Part of a small language model's weights.
Size: 10 layers, 5 heads of 32, MLP 640 squared ReLU.
Architecture: normalized queries and keys, shifted keys.
Each number is 500 + 25 x the weight over the matrix's rms, rounded and kept within 0 to 999. Layers, rows and columns count from 0. Numbers have three digits each.

# up: layer 2 MLP up, 640x160, rms 0.0874, rows 67-109, columns 0-159
# down: layer 2 MLP down (transposed), 640x160, rms 0.0926, rows 67-108, columns 0-159
up67:503479522536502507500486431505457445479482478459506536482486461547521496504503497484460522460495517462525484488434464493532462516508451488461460454490492517495497483529496470474524521505532499498542493505520469516480500498488499560485520523557474514503467489483492502536478481542468487538490541523519450490421483471470523497550541500507486509465516512499503504459481518521489494466495557496475503541503510511515503486454472471519523464479487477529468505459481512489525526513527497
down67:481540499479486537483499475518495482447488488527499468490531483536530546505497509484491462502490498573513471444503468504532518483461488528522488494506509505467520506498536501512544468478511430493537493505462539510477469490489467462554502509516507507509507502516513498501479477516561467516526462486479484484527510521497502577472563474481498502545486494518532543520489500505470523467519490497486517466503487474529534508514518541484538505564509492495487497485526495507480454486476503
up68:499490521559541511507467523523528496501466478534500492515491502512445515473498484476495484458496522461460493528514569465541484478527517481496486510497523512482520514459526472490501474487494532504514536505495506494579485538486467522475502482478522484486492450500469485524493507503502466503491529508518457541546476481531478525518490469466506521529478490513498527446545497527514515504446552503505527525538502489478505504494562527485521522443509463529500539533483516502502524489453489
down68:496465484463494490491515479472523506477479525486544465454545496550529427507495487532498464550493485551527454483485516535493558494513484506514502509501467527484504505512503514467540469513474524465482440504527517479459497476531533500480509488504505459502493436483563514465505455529518521478524478495490483484496548476505507476536504514512552529449455519468521494457487503497520511514486498490485518511502477530504518523497478506528437491532520481453475543510505493498512469471483513
up69:486480503495527505566533541527508491510506497493509509467513467510474474523502485518502522474486462541489483494472498481466506527541475491464491462497512486496533521496513519497512479503510476511508535477486513496532502453493503518505513501509542500511512470487487489496502510484486496529497490534489474507573456469509495463519478478507486490498538515496519500471460503456507516525526527484483502464497498538507490505535510475499490497473508505491483527533513538547528493504502506
down69:512437488500467547488525515498499500516507469520482490475523543471500514528554504506521492498496512497466496456481504480477501505477521494487479480498482501484512519507479476486501492518570470490494487461488532493471484495517515522473512513495508494502507471460458502530498431515499474541552503543547509493517507466529497500488500441531499488495527470501478493510506512543542487524496483516506482504509488541474503500467474513492472512485494532504504503506503499510528483532468480
up70:446532484458496504491467516504548533500495504461557478468525477425484477509518449496530511569487526493484487476506501566565469497517474449519488506478527486518533493497464496524515512473596504440503485506499518516473485508460524497505474494493502505502546492456545503543466472499480534485468488503528475513554535493503517514532462527507504536525474476498565454497501470478511493501511518525442487543508498504521493500496500492490554520502547474503460486523499491553509478481474485
down70:501542455478490480531507501511490488493491503522455480429506502480480543490502520497527530453501542495474526502503449492517499526508515525523484503514512467523502549461512497547551463504461543507525503475541493519499537492488483551534492497462538492492508521487506489489501518542534450538531490530487510511524499480437495524505472509503501513493520504519508531486530531513549484523504514501510474469501512492487483470514493483515437512497468540491502581533492444446518511506488504
up71:520512518476492522487493510503524529485489486552496475457499472490520539478487480509482480464526492482472519450495545529515495513471491533505473489489488513519538477476497535464506528511485507490515519512489493450499498500465506524516453530507513496494503481477493503497467487481497533514498531525490528485534514494469465516471478507503482502493492469535464473454507542512508484490554533520491470545519492484478497449515524528499550499531509476522528505510491553472501487466471493
down71:489516503516473490472514484531479473553539499463471497533496508504430534511490545526498512467522483483479511561529471496513499514518526510492494506506530446502495487493509496468542507463540479501547484492493492505474468519470487510498476530509473478484526530545491487474478506523493485527492505542469482518519499525507511519526513502486463524486468483513499471476486468459528490542529474494505509468520495430475508513475487481508458531508513541479509488492486488503537487446503506
up72:503479501486486477525454545531489439507502517518503498503485482503479478512518527476515490465481492467497521517493466518531520452503506469470499515495522530518505532506472490495484539491472507536496519511523520520511513516514491482522521486554489516488533533517469524502509519497518490518450552506512458498500535485495529476534454497521550503468534484482480482502496531468509500568483566492485551560493517464488510479512504532519478492494509531517495527522499526490526523483517480
down72:480456535495525558491477505454517520514450506565480549500482502501479490473497491485476471515527475492507482540470482503503473500541482528473528469485498535490495487501515499470493501512486496534482529444475526470509471470483464462488513484509491490507472543517486478519544522498544494486484495502498509489451476490478453482501478451486483496498513524517470486498454488504498545480503511531479496506518499493502483458523503501505481502467524477482493476520445502495446502480474538
up73:477460509487527510524479488527542500519470496506492508529457522517501465500523535490508499463501499491476494491467531541518506486499513541476471535491546498509514507541500521465496550473520467548485502484459509509494502497505474491479485524470488493498503497482530514517487501527448478484502495503518430485510508450490495434491501490529457519473484526541519507513477494486466523510460533513519494519499508494499481476423505512485460470505522473506480495497507532475521490544511478
down73:504480522480489509534512535475486497523496571470455504526498501527503534500464509525528523500510458551511496506493532541518481466519475504507466520482481511530499477498500526490490512523516544471495502520508476472510521475497503508512480512530510489486561497520510526481487469489496529460528534503474458495556472540478500511550435529542548496517520485491493539476506468520502465564500496434457485487487504499490493481484484490486508479482499486520523494492523533533492483486465502
up74:512480474470481483523521497530438510472523516512521524500468504494499454545502561541503468559516494463497486528485474515471496529487497474492480532478449505459477498486486530482481498535534476510496543524515470544505507507478517523517452471544510469455475457487518507530513500476536455511477556493426477520499503510499524519461480533518509486505517548474509525498540502516479533506484480482492505499485520532533516482512558481531492511495504467463494456521536511489463510474521484
down74:514514548493495461516515529509470472518501518484460542466481499547528530544498508460528477513497511521480448521506497534480495490515516493518472488469457446487494539508524505564485539509530535536479513487450476474509522512509474459478513532499430543519532523516519501467502506514509482513543515514488453550520478503492485525513533517471484545471516482539528468468493478477513514507493547482527491564503497464525476484525481510476492522526477551520524506452502498526427511467544538
up75:476534496443494483537453497511482489497467510521480471514487465472522474478496543533539497531429541493498504507526503511467486451464497450508508489489516500518501575472487473504435505523529478506507490492478488476461506476462505436488487484490507495472465489468486504526509468484475527468465485483480534487484527500475496468512505541493514456472500511500516503478515575458486519482501507509517504485533475472510488502464534559533494492480572504513509476498505489473494499501477487
down75:500498536502497482489480514514530494534482517502457511494513537482484528444513516499512529444480473487482497509506487544487524489513478488492519476498472549524500469491511550508529467500529472477495494478537409482518496486500496540535527512542484523490480498477473491488493521486496517479588501519471456504532501489430507479469480519476493552485519406532553488526520496535462517543492504470499464491476490458474513530485508466500521486505442533492475521519530496480477557518479522
up76:493520538442531508513465496481523501489471540514518486490522494508491497522505498492487518482483496508516495544456510522497481539466517505459491531456506514528504544505493493502472493541510515481482491503463531502555563511490452507516479491522532458454462482522459488483474475513537521533511534514491530493511496478526480469468524520510490456497469491474512530509457495519477505443482519539521430469527513501450480484442563501492467507520515480479463501521474492485528480456503511
down76:529507471485508475491594531484520516528500500531473488471466496510506542490471495470543503508512517513532485538505487510523504448501510541538485487481499491504503484459512549492503478490542506506452481511543525508496554527506501465486462472487449506478556491473492531495484495541470476505517503497506546481496493512486512510517509533490549519474514524493521516408519535491501482495483513493466512521494535490485531484556453478502504435483519491518565482512468514511516551515548490
up77:512479476493553512511474499518525480500476493527518502509472450524488527527510472522457479563529498498512482519501492467460512469520482542489498511527473491480549497473512503458448495499469469489506483503531476471493506479523515516524497510517459480498487484522522480504508545499528493518504525462482476506477498513544507512525496479456507493489497515491468470509519501486523511551501558536551509472501484469513500464532443490504484522489497493506505444478510487504490510450486487
down77:506512493536444488533503548461467488485491469472496542502493533517457500478507512525536499436475514524465520480497464531480472501528533442479488461461516533524494489493466496467560493526517503511492460496557522470495504499495510510517506483473493511520498503474449475493498517483475487500493553473493531482531472508484497522479458486523517493482482512466455507519474520526546517489520504490456500447487505537474494465534478483557506494504499505512497483543523489505507509502477523
up78:503493511453491451515479498488488533467519509487470509543484528460441487486476488476467522506500506490479546513477498498517491537555449480510560492515481503447523472499521507509505525545547468470504555489508491501495532538503543510507519486499497469493479512507465493536489532521520503535542526476473498546470448503431496510528534468525452494460494464487461475492531519499459509488475513441453519529471470508510508507487477514500526491513489464562489490512502487470467422502499469
down78:477488525510504510510516512514536455549509494539516476486477441501565490503488509460509515489505489516528479483551516484511537529520505495519491468507478450467503474495511509505511523539491483485456477528481540487505493467522512493516474505477498572505481451470491567478514453478492489505480506507539528496477516531527510541526441499531518493468514536501459540519510453488516469501513500538516491424549490496450545502512552520506515516464545494489519504482470474535498490507527531
up79:425468469465502494493489501489535539512513479515543497462473474550510524499553504495516509510471503475515487495506517546505440483478458489498499533507520471476489528521500508462527533490466513451501481498515513493486463473470510514485499520502494488508490501511522492512453528466497492477465496511527497501534520484475500475495480532549515490437515496492508494516522495464512470512504507465487458493509447507531499514486496575506513519499520528532505511488481549506501522539526529
down79:506533504516488545516507518504511485518508520538514518504482515479460469474535479507455498465513509538476495516495478488480537520515512478488517534484491555548484522506519506537518480495498478481482484492493501483533511506471517489564529525524503497523517448498455514474484529518499452463495498522443472486462453470489457498494513497463502548529485526516553510521517531508490524543503509514494486502476511500521471530495484496505479528495513487500535492508515444527487428465523535
up80:491492487528505509487495493503521541539520549512504527513511460530518501502473496466468540507487481497502523545499470524504511503470519500502513518472484538479508504518517533517536491531505499541476529487481502451500545504489487509492492498475543544463499473462490455516542522475491546515519524532478433524502474479456486447471486487439524498549450504452500505500497461561514526472486528522487423474497546498473479423485494497540486465497479509488510514490498476466499465514487489
down80:491513445460492536458493522498482474482527495456470464528447489505465533528538509527520476577506511481522502541532512508486501521483483504455496515498504523495488483529482505531480481507544483544548480458510487479522535502477478487511532475478529505492523503465500515492457514519505496503499458496486508529510503512514469536502509506540498490525537493521474509541512479546509514490479467507540495509476464481493479513543508531500539500505481503533543499468471485474507508492542550
up81:502495473539513525502514490543514523506477469544500517517499479500490469504513489569479478538467520490532534503503534474501500519482534499516482437490509513550501527472527512515522497488524507494486527516493545463510466517473490491454489510544553491506502528493531485516447494508473545499508533490490498513551531489486489474520523514461476540489515499494522496528485525488543505525486488519484495492503495558511483407492536567511492482466492487493516552482489494532498461528524545
down81:478511468490486511497490516505467506504511496476488501482525516541508483459501495463480462505481484495489469503511484496492504534506486544531489508527565463472497474514487498528497489487507545500507499524505487467491506541501489502514503467479510458488522492513521542458524476528494516481503510581460491457499518493544490514463457535526523469498510482488476520512537490510478485533487510488573507494504476519494453502502474467486499573532483497488500474545521499478496428530501504
up82:496506543543558513475515501504510501539517473517546495513463542461525502473464499482500488514486484525448510524509526488481507538518513439521462472494475512471465478487476527532461495509459474539502483548498508505514483457468494503513537470483498508499478463509454533504548475500479510492490515489479468461471440515513489461470473515461492464474514479514543497515469523477512519516451527480517521477503504502486523536480501495503477510498514509526455478510506506538506502503530490
down82:474509481500507543522483458526498467490484510482478537508500497441511492501495513536510497522523538510487541473530514462509523483478515519495515490507499507497524486461496475477490509519538459496457518491545521493518520547513547528514483519521518533501525529495475517474470555528501449544535508518533518531505525486460510498491500496502483477472503505522496483462503505493498512472479509518539495505515479493504483479475495546520507485468482477457474502485497525465521509513486516
up83:487478471538517516512491477512471520488523511491508558507513473487475469502534517504507484542514482533509478521453495535528497545576470473498499540531436465509504500499477524509509497497545469495522508465477514507496563500498486444553518554498488485517479498478537466502489532451516475477487458526469492519476503540470518469491457525468501526479518492473503497507512504519484519455510497425521523535510491553523454469516492474483464503534500498495475489476508516501511504516453509
down83:488492473499531484448516499532471501482495498511485486485506468534512508470527493517534479515557474493513515556472488513504467512502469509504502506513524474487508444489483525504481467468528561514522522506492486500507521512519520501493533499517485472482510502456537522504517482466487517487519454498507538535466490470527487537474529492529538496519520504481461496527514438460498518515519522458492481526565509521515480553515475490514508516522506553503530507487479579501503492478457491
up84:527470484509516530486451543534499521498495517514491498477486493517503501492562502503459538510495548497506486477494520510562470518488487502496491502510502497485505492509505479514502547515487524534528533451519466485530493488509482507517517540474528492472482495441516500509504486493493483532506484477522475503438499527481432506468448499523517492481488471594512491496455500502497497501514485483484538526499468460506468500454535502505541491482497457530486547500496506497505488481494487
down84:518470508486475494513487536497473498485517479556533454482487473518513478481518506451508515485555550454506499460443484476479505488533498455535519500482494491507515457504514524456478480538522507526481516486496524509515475516534527502515542495523507482518548479507494488517485525507518532498438486544446483518483504524447504486562509497522458530498511512512505497506506472510499490471504478508556494495528484524521511509518488502552499495528473517412511471472500542492510499506496514
up85:490514490478515476484493485433546539479541525480483511484463541509504457546476487489485505479524511474452488516491475514498487489500483481525520512555479527462487465518495505465521529515484524496517478505512454460527504543519497489517512496521503500467510536503503532493482526498532464477470488516509482512487508483435479498483496514496469513507484470459514486556481475518478484517545497515491525564472474548518495489515455484511478481476490518511491533503473496467485482530529524
down85:492515502499486521497488488513501499540486483516517448516549505481538529502515490467483512474490507496489448488474499492457489486509503503538487522480504514482486502504449503519550469524472518459544435509490503471466501482507469517488504464561542514501501468532508483473503480513508551479505469440490488447481523542520519481457441535508529549514472522498475488491506532522513510521509491482474475493490507461517493481499529478524521476523519506507511507549448507496488496496499489
up86:495496494502502484501502492516499503501491502504500504498491494495496502502502506499491479485491499473485490498495516507512496485499496495503495499510498504500503508512505513498501503494495494498506502506505501511507519498494493497506501496496494512503493497530499501511494514488494505499499497496491490500499499499501500502495502498497498505504506491495500500500499499502498503501502517505503497496499487499510510496503520500501494502502500504510499500498504505496504503502510496
down86:497502501502505498501507513500499504488503505503498520495500510494501504497500483500473500504491495502498499500501502497495525505526525503510506468499497498497499508500483489506502491502497499505502501496500505504499498502510509477495491500499501500505502511498508507501496499503505498500489532488491499503497504501495502504497501509501494495481497501503501476493498505500506495499496491496505501496476500500494500498495506502500504495523501497500504505503495498498493490505512499
up87:501480506471487557519495528484471475498503522425510508537495492517511459509466469479489459510540511498485463488523556508539532515520480497496506529460517501480510502499513497482465484494500467507492517515526486489530432506462535509507494473506474516448467490502541526491488509521495467432480550519488475483487504466489498488523483511509520450477527509513539500548516529473513509528494477517476445488522476482513479504529488530505515561493516492492479467505529533469465523472467512
down87:520516528504520476497494514499511494491512476480470516446540469508553501528510514436505560466480485534451492503489516490483470516511515437475503475511485557498454556471474505515496498548515516496494497556495494543538516532514509510477502493517525521532504537473498439492563519486492507525535473500542505488516472520486502526540475573487500472505511492494512493473500532483484472528485474501507515526493488522459483513507518513480518494475491528503509517439489513531470519480445504
up88:497500502515501486518509503505517519463528503482555523516521466515482466530524484529447500478507502513515509478489472432497506470489530529501497507486516490477485448490574518498478543491516521462493459515495484523534491505488469494527519488499536511466532500497478499486516502495494491508464459506477471526575457495500501546490500481491521499482497518523555473495477525531480494490489503539478526489473507553498480523496481520522516505507503493522484486480507518511439484446480478
down88:458513534493460489505480479515497510481464475510522498488517538521493509543506512450513522513478489515488544490500499514432505519483499509455525492474499508484508492486512576471503486524519533433490505513511500525479495515503491503494496524494503501483480438485512475522512503493476516499501551512522529560474504508522533473486486496479521529510492483529529499542536487515525423447499463502515531528504483485507515497484489436466501460513485498495483497541539467497528506545501517
up89:542506539503523480502497512499513559515519516490487443457528535525508511499479488500510516526466484521483464475491466480492511444484497509538445528470511551518502523516498466520503466527536465485462483480474514486483530535508517495534472491512469505448469502483496478496486522528517511496532536510477478495435488473536507481522472473507475509497464499500528488523484520499504476533502517475477505535506467500499506483558502521509460536497503507538471497490505477541484484503508455
down89:481496496519516489473508492478465507500492531509482477517476501496475479510491493529518499489476493524548514556511510468469496522467522555470529484519477455489489507536497457470509508513512499493500531533530486495544468510506492491509480482556508483469547537524463510494502500468501514491505511533489479546472512503481489478507524510483489491510473484517485545491479540476563510498509517448474479452459468532527478501517503492460449505528451541503485508538498557491491507495522484
up90:493503487474504522520479506488500510500520489501491508566511585510466514507514533488464475512517503507482530487457546492474502497505507485482495499526529502470496545513541504481508532508532491500495503521466496516510513512485473504514463502509448477497518506506535530515490502474533467441497470531530474482553541519469522502491465524550498516564537525528521494539496547503520473520515495482528513491509482532467506460494523484492508497519501471555533480492503450489490512528495496
down90:496519495517445495508481453455482500539495508475498499512483501513478512485485493476468505486558486539484493521527497542508533511499485501513487493538506517509519497454546495508512534558504491525444538494514517509500494479526526490507500440506541459502509565476511529513507467509503509495515523504464479501482522510475496527510500492469500485475500531472447513487515499522506512487519517437511474531495502550503455536502493530517518507508531471562515488512510494498513544494490544
up91:516533494482497527492493517476501519506506524483519450508523513480461502518507470496476469514515527493496494500472497541500482489491494498414492490527495507475501545523460485492496505492484519518514507487530460491473508483533504532581502513502466466480480463523495491478452466507483543488504530507454479488459535519487486491519472488519508463485504494491501486473498526480474487467525571530505497498505546479523516492472466485471530508536489476502517497492444508514522514483460507
down91:524514479482522492522505465543501513483500449503513535476518472493490529484512534505521528505474523511488515469501537480537505520550511483504561488529519475489505505504489517488497453480510541452543500463496530574475528551501516537494505490555526502499513500472531488478550473516445472500496515504489544502504532521501512537478515508506474496512520496476485515509481501482491496496463485512477477529476501536474518523519533530481465491498525538495547499469499487486516488574506503
up92:539504487449504517554460513591459481489492496444484499522495522522503469488469540496519467498494498510514542480482526507474502477540498482506525498517470539451474502515513478507499500512492478533494503542476509521509509495502527462481509501515488502487469465469525476490518515471445537521484519499455476512511517484420486478521523548505500425486458485518487496481505493530468473515469507472553452521473467488512477508486494499508444521516528476473483542497484519512528497491521488
down92:500542512509479490482491514498530485545459548537493494503505495499507491492421498514521482501485510553449481460546527485516514474458509524502544525516469458516508488462514540547480495496483467571508520512491522512546492520494514516472494504508515501513534483491464465564499502525495499476495486500440531505455518516486503501503518538511482521486502535498464522487527478506523559483516485479475472494499558536508474504507507487503513457517493514466512503530509527512491469463473517
up93:502482522491499523519497505506538512483528501495475496488549500465485480480413494515429512469501527514481516483480479503498549508488486454471490502488534515490503487494493525519509546486518503478526505513457532495510495451504474509473528505509499526450469448508509496522517478483501500451519533514488475495501482477499492466524504521507512513479490487544524503505543507523494494517527521491488475507513525481501511499520486499494563507492471530473479488533501491505493499460464568
down93:525456496485507491492531509506489499507477509492498495509510503440505491459517523452523493478486510489469509499522486458489519534479496502524543509515461538532450491523529461499466474484496452511503503468523495458484505495511506493519489489487477511472538468467488538493510428543500461497501481499536502529508526525491484462484520499483484506458531529487472504523543497506524514507475531509521518516537480503510471529542483504519511512484480458509537472513501484451482504464523488
up94:521494508485505508493539545512511550508476526510526489519553486503511488522486485540522469470550503516523485495491523506563505492502482499522491520522494500519500505494507497509456495477595486553481479464497492481443506500441513496524488529479523492517506486482517453488466472493487491452499516493491509492523499523519488507461498508532489524481467515523475498521532481475501468562500544489456525501480484532482476511494524490546493533501474525524479506501455500494517468512484513
down94:534488505462533537502508509500466499501486467487513482461572502485531490530513492474511476467469490551530554479501524469490491491489488522511476512522514502490480517514460502487507519528514514505501472512493481511467527487467531494481530491503505471489545533491517503514483496566499508495502486492480506537496532511495468499444491512523460475542466498516508544490526488439481518490484491513503477524524438502496522519526459565520532501524489503484533521541499429511501550516497509
up95:511516502502532512474505553497489536492551525525544512494498488465537470504494495492517548497523525498518510452507491506478492489488509516470478513525496528556498498518522522521438479520515488504478496503518532525518447503501467493516500480487526518483509460481522506503473536514514511496515515541542496516510500465494511471487515506483521520520490451488500515540484520439516479496500504466510460481494524506526499512491472561508518481509507438510556494513468532502509493504497437
down95:505492513514518495495534473510489502477491496519509538504500506495516520500527473496480494500502512530480475517453481484498515473503550555539519484430473454497497496469465495477523502471515559514489484476504451548463501471500547499464563492499498473499514493433512492497483495502500496496506487475521515482534505477512468511524495526548504515499525553502494449486528526514485486493457550492495491488525482507493546466527496497472463474460469512504524503504518536540514517518489477
up96:516516465524496536513463476482483544494517506475512506483523498480464503511467507500487496502497521495492514506502538507495456479468462498473482487472506526513512529503501512447492490483507557452514491477539595510476556485494515467561499484499489495454464487510487484554476485512509499485447453472513484526468560525550478528521487498436492470484542512516517514486510496484518430521541430499482498514510476538546466501483484501494515509501545488558514459484477489507488538458509535
down96:501482503470501504450555522520457512488543486480434496546513472462453491502501500452509446453470490475504544489476521497520474506530475491496490491489510462498467489504432511487504513456491511525491499503491443530532514495553524538533553477491509461520549494537514512533519519481536508466499506517499556489498485494525521488495487483516499494504485518433496494490498454515480506542452493466498467519443494538537516481515453474476478454541489456549495480505471481470538516486517493
up97:500495499482505467523457522499470485489531508462506504491490527521507507511539445465517519438508575498456507464439488482539512485532534495493497489500488520492480501468497455515475466527513538490472521515476527491525506464492495438497506448512492486482506548517462505508530518477532496517514503499496548526537441503501453520443472485544482506518464505495513516523505507498543502470498525492524447475470471515494497531479507500497497482537514480502472498462440484487528485488481521
down97:506506496502465509513512484530459556540483487523527518548457536513477531561522501498534495495499541511540527556523499492517491482465496522477526472491508492457524468500449492510484487489479483540537469512486532471531520474547502488520502499516497518487513499533530506507465530480524487483454489485507564502489504577491507495518510490497475525510529527529507514437501531527520528496505519505465518496498517525547502538520480515553499492485527495496523485506454468449514510465496524
up98:547529479531475529500486484466483503496503492479507535526475489548503503514481507483504495470486536457533504485506499559524504535456509549480511455491508501524478499510510530507514513483533467537491518508537512488542526551474525534468474450541468465500449486457513483503461499462526476511510529503521524518516509486448509486464540497513516463505474511518539463477470490434494525497482517484540478515467478495515518441475507522532463529481506567481508527520478512503456491478514546
down98:463502495498464484524511545497492507483543499536467458518526478478532481460501516519523494511502508508465487494486481513508476485479462505493487480459500466493491489476519528494529498499541506543482512508505464531514521456512481423505493494506488523544518530533509538485514543498510489491494519523504504528509487543496478542492483488495467522494491514495509489514459493496463510535587522456465557504461515538441518507504511453446481544517493491507544508505480475462556476495520519
up99:502527481499506478483503523463501527488489536522456502484525471528515508525470506488500495512488465476515496497494498479510507508513484506460493467463504489510530490468455501497489527532512515472498473505484452522477504494531504481516494501495535563562544482551496502481498460520501549495468483504485552468494519502515500550479397461509483497491482482509512491502468461489471527504482485504514517508472482509507506504497526473543499463482555491487505515485508493537455469532543445
down99:436475507465477513527511520534521492500540474511480494507504469512460536498478533486496517491472497465538532497460510502461489507472509489488491496530547501490481502464490503504478526548517480530500489481520541488509497512495485511511500500466510451482522507495492519503475500536476482478484440486519477505525512495503506527565499532515513468496468507525492502545538502509487518488535463447544535487511490507511484452499517452478520490558458483482489524489545503486479558534503479
up100:498513477535490519468543510477500474502533489508477518483480493518494504515470488493499504527528507477490501485480456450574491523552470492529477491450517517512490504503527530476516518461513493502549488568489485477521520529465524509522474531496487467522453499500504475511484546504526484490554478482511554508492476483496448478525530535528458499498505486490484529487468536503526496514503504476506488538496511533485481460532502488437531501523529558545547540517459539466497497515508489
down100:471517472508477503492479464467518502524509461505499503507546462525505563500528464541528534498421465537523493531526514504480508545459478501475515500516511474518507500514498448471529464538499486485482478517533520489473521479499519537485565488523474493451513504480540526498537477527458475504452543447451464483534494508490503497528491495478461500518491458517515463493508504501492537517545516484483523480516501472517497536467519525493506510493520478484503499498565516475489507544471528
up101:510507474524491513482516492455460496483507510506491508472516476524513507497553479506488445508526484504471470473507513542520469510460529514522466507527474524489490517523495474494513495510539511492478528490472506452495480467483471481459502529523513509451490500517513456495423530462503545505493497503510529457488489453507476451456493506494521487493480484480484470511493501497487479495519506475503469508506484454503471526564514485501500504493503482508531473523521484531500502508497478
down101:511517503487463510485488480512511498509516501552510495505514511561521497479485490495506505498505480516513515485517478496485514476484513467502463485524501515477486482507492499511512505513484499500513484511512513529479488458509460504457519521532532436491493542496505470495514506462507500496453438494479515538511498461459465535533469500452495498524465463480480474531525528511499489470513501453491472480518501507530473452513548453535446490491481502507537493501504465493534485511512473
up102:488526512490516522525460513434523552456509502472510471475516463502507506523498453513473521515477512493512527461501487466493537474476523494487543489469517473522510450527492455506477521490525495480504538487544493446510507494477480525498481511474496474485444498508517506517501501491502471494528484496498498565500480554504455520494496509474506503491512526498509485486511482471474450479522530467492444488518484512469491485521542531503487523513502513444454513517475485488469493505488514
down102:496514477436510455514534512465545459480500534496538520530484501564514504492477488486473528481502475477472524494534491502450513520478520486520465519497479533496497542491520527484501492500473501516511474530479559511521511510515505539462486480459506462505470489544475491490499457520552521478505478524537516490535502506483483493474523495472516511497489470523514477520462480488500484508464501506501559504460518475563512510503490441495540470535522499525493505493485525505505496528516496
up103:524505520490489495461545458474510507495534489523516524516475509494476489483517528500489459500503516544477494538478528516498517470468546500530451517502513542520540475480481525528507508508504490506530501488517508517483537564433531520552492523528521500507520482505514531531497482451546531463508524475467454542509544506493501517490478477472506500522492484499511496488484510579525500472514518519520522502492507519519532485494485528499564535513486481470498538488440500468508551505484491
down103:528487523481521477505492503493497507528522497532482492475490560488504497443481493460512493514504534515507507511516439477467533458522525513466479499487522533517455496483470487508512505484513476490534522490468520509529515444513533488466524507495473515506540525518477488512510465477455458474465496487509538499465488518471500493504492539482479503490501494480486451494486543481536470547527512506496436501518531504478470510567509485505505490487507493515486492502503480502505453480543490
up104:539497510516490533490488486495506506518518516485511491505511509527527487527473498530505504485500510463476520478538483474497473515479487476481470460566523460510502469480556529496513492500510504484490458494472508496518463470475472481485544472515473527497501537494472489511521504485493504451496498499539518461492470475501494541513505525504535484493506482514501445484483507499484484504502520493490484483487472501512506493524571476516487440481504547465493497490463497504504502473585481
down104:490515503506512461519484487494508525534479502500485479483507514471480525476539474497510481506535501534490494558516510541476477503507483493517481469502523502532466517529475491498505502533494472506547492522478512442548508466536501536556506471467522513515502524521475467503450522493487507542537529548504521527543457517484520502466529482466498535494496521515499501527543520490497523455518492504475529494497533573482467519542496501519501513501502451519511468455495471491469530492494506
up105:520517488523484508492509505481492476463467505521518537478481497526454492490472521480462526503538528499480521504552513515547481481481473495491494525577544492516504492483499542446535482512522490494565482507476490494482507477476515510524517543481489459491434494542458507494435523504514481489503534495495472456483500485492482517516531476517514530475532540501484537537521488476530482481493562472512511479547497476491452485511497507508470486515506528488516522499520490470528516483470534
down105:547485523465494509530497548459502483540487524499562393492515454479510517495521513518506551504499494527495521486487463478512498502497499521522488514519456484447517462515525510521504500562480505547541529547552509508553481510511499492479505503477505464475494529546519476522487500503473497498509524498524503509468527501513519481492488516480551455498472524509493513524455518518446524504529474501490527486430474506533525493490505509527519526474491504499503501499484477460540504534459499
up106:490539502494524506473515505515498493524499506497500511513495496501504546506498522476474500502520496462458514434499487510517491519516480483484457485495570510506488521487517474517506473454534470479490528491496490476512524443515496480485523528515493479466459472489494496479482504529518529497572512491444468495485500510500491480471488522495505506545522510492515513533504496493535506536519501471489454493533474448496491556484556492527550492510458508493438528485537494527501528461507506
down106:492469485529557501510494486547533483530480479513501492511497518506518511527493511502576504487525448533487496499516503496495497478488504482520538479486504516492559500492531519438540515517488513516502508460477472497495506487466514543504476465527530515526561547482528549460499494525518506529492520486505488524510512491479503490532543511505511491434505486474570527542515497457527539495516500535471520496479507492486510493495495494442520501496470464553507502484492472482478442542513513
up107:481457484497478528505520477520522532496489516515497459516529468541463512540573506525464521463472476485495512523460517522489515540492479558504499540470486491521466515506438477489518476523515465488555501487541527496510503494487497507541481527492497497471510478499508497498502541469467506490440507471473466440490553521489485506499482479483474450493504512489492461473475516522505499542479523521541487467519511490503488515473541507524498538482526532495501460474506487495483474524506556
down107:493524473506500524510511518488449502491518496485536543513524509461520498496480482524440491527465489527513495503496484457477496496510535531510444502509463504506528528512503462435499522495467525476448528530531485504501497535530522540454538540534532461506480509481484490459489506511528449479493454525516506490536507489477472473472477488483489438499556510523495475524462501479509493480440516498479486479470457502525533466527491505508503512489500496520488526482477530521477511463494469
up108:555520537493512495465496502539495503510472482462536519511510487470474496525494486477496503477525446504489530468498506566495477471514471470513489517545498493493504478479523477478487491482450472487513535492501465554538536545480532505502525477509483494482496464489502470489474527488506511487510500517526528456536438474497490485554510518513442438478533474483483531524511488478513493471566490495521481476472499466544515539495487530479520505526491504477501470495495571441521498506499502
down108:503503504478485481508459513530489511504497523467537496517508549509550559489503528480475516526498427459507471525509507492494486443474554489497499514458499479502504535473518518506528493523519512510468490514504524492459509490497508463493521508446548511510461436508476532511514478479497492506523477512487492508455480541531504488485517495471501518506475479513464467485514501490480505473487491424515484489513501450506539480479486484514505525482537471541510489563478494511504503499476485
up109:502557492515497464486495513490541509518576515520493459521445522451471446467485488529494485525531546488462567456500495473512505504498500480478500527536503504483504470479480517494465486570490542490527503543507510510517545524473531457526518463454490497507480474512456469512476501499518496448485517494492482521481502530509475475528515480503522526528472512546501456552477538533522549543487507482530516545471536486507514512503553566502517519533480505501505505510488510514530481480471497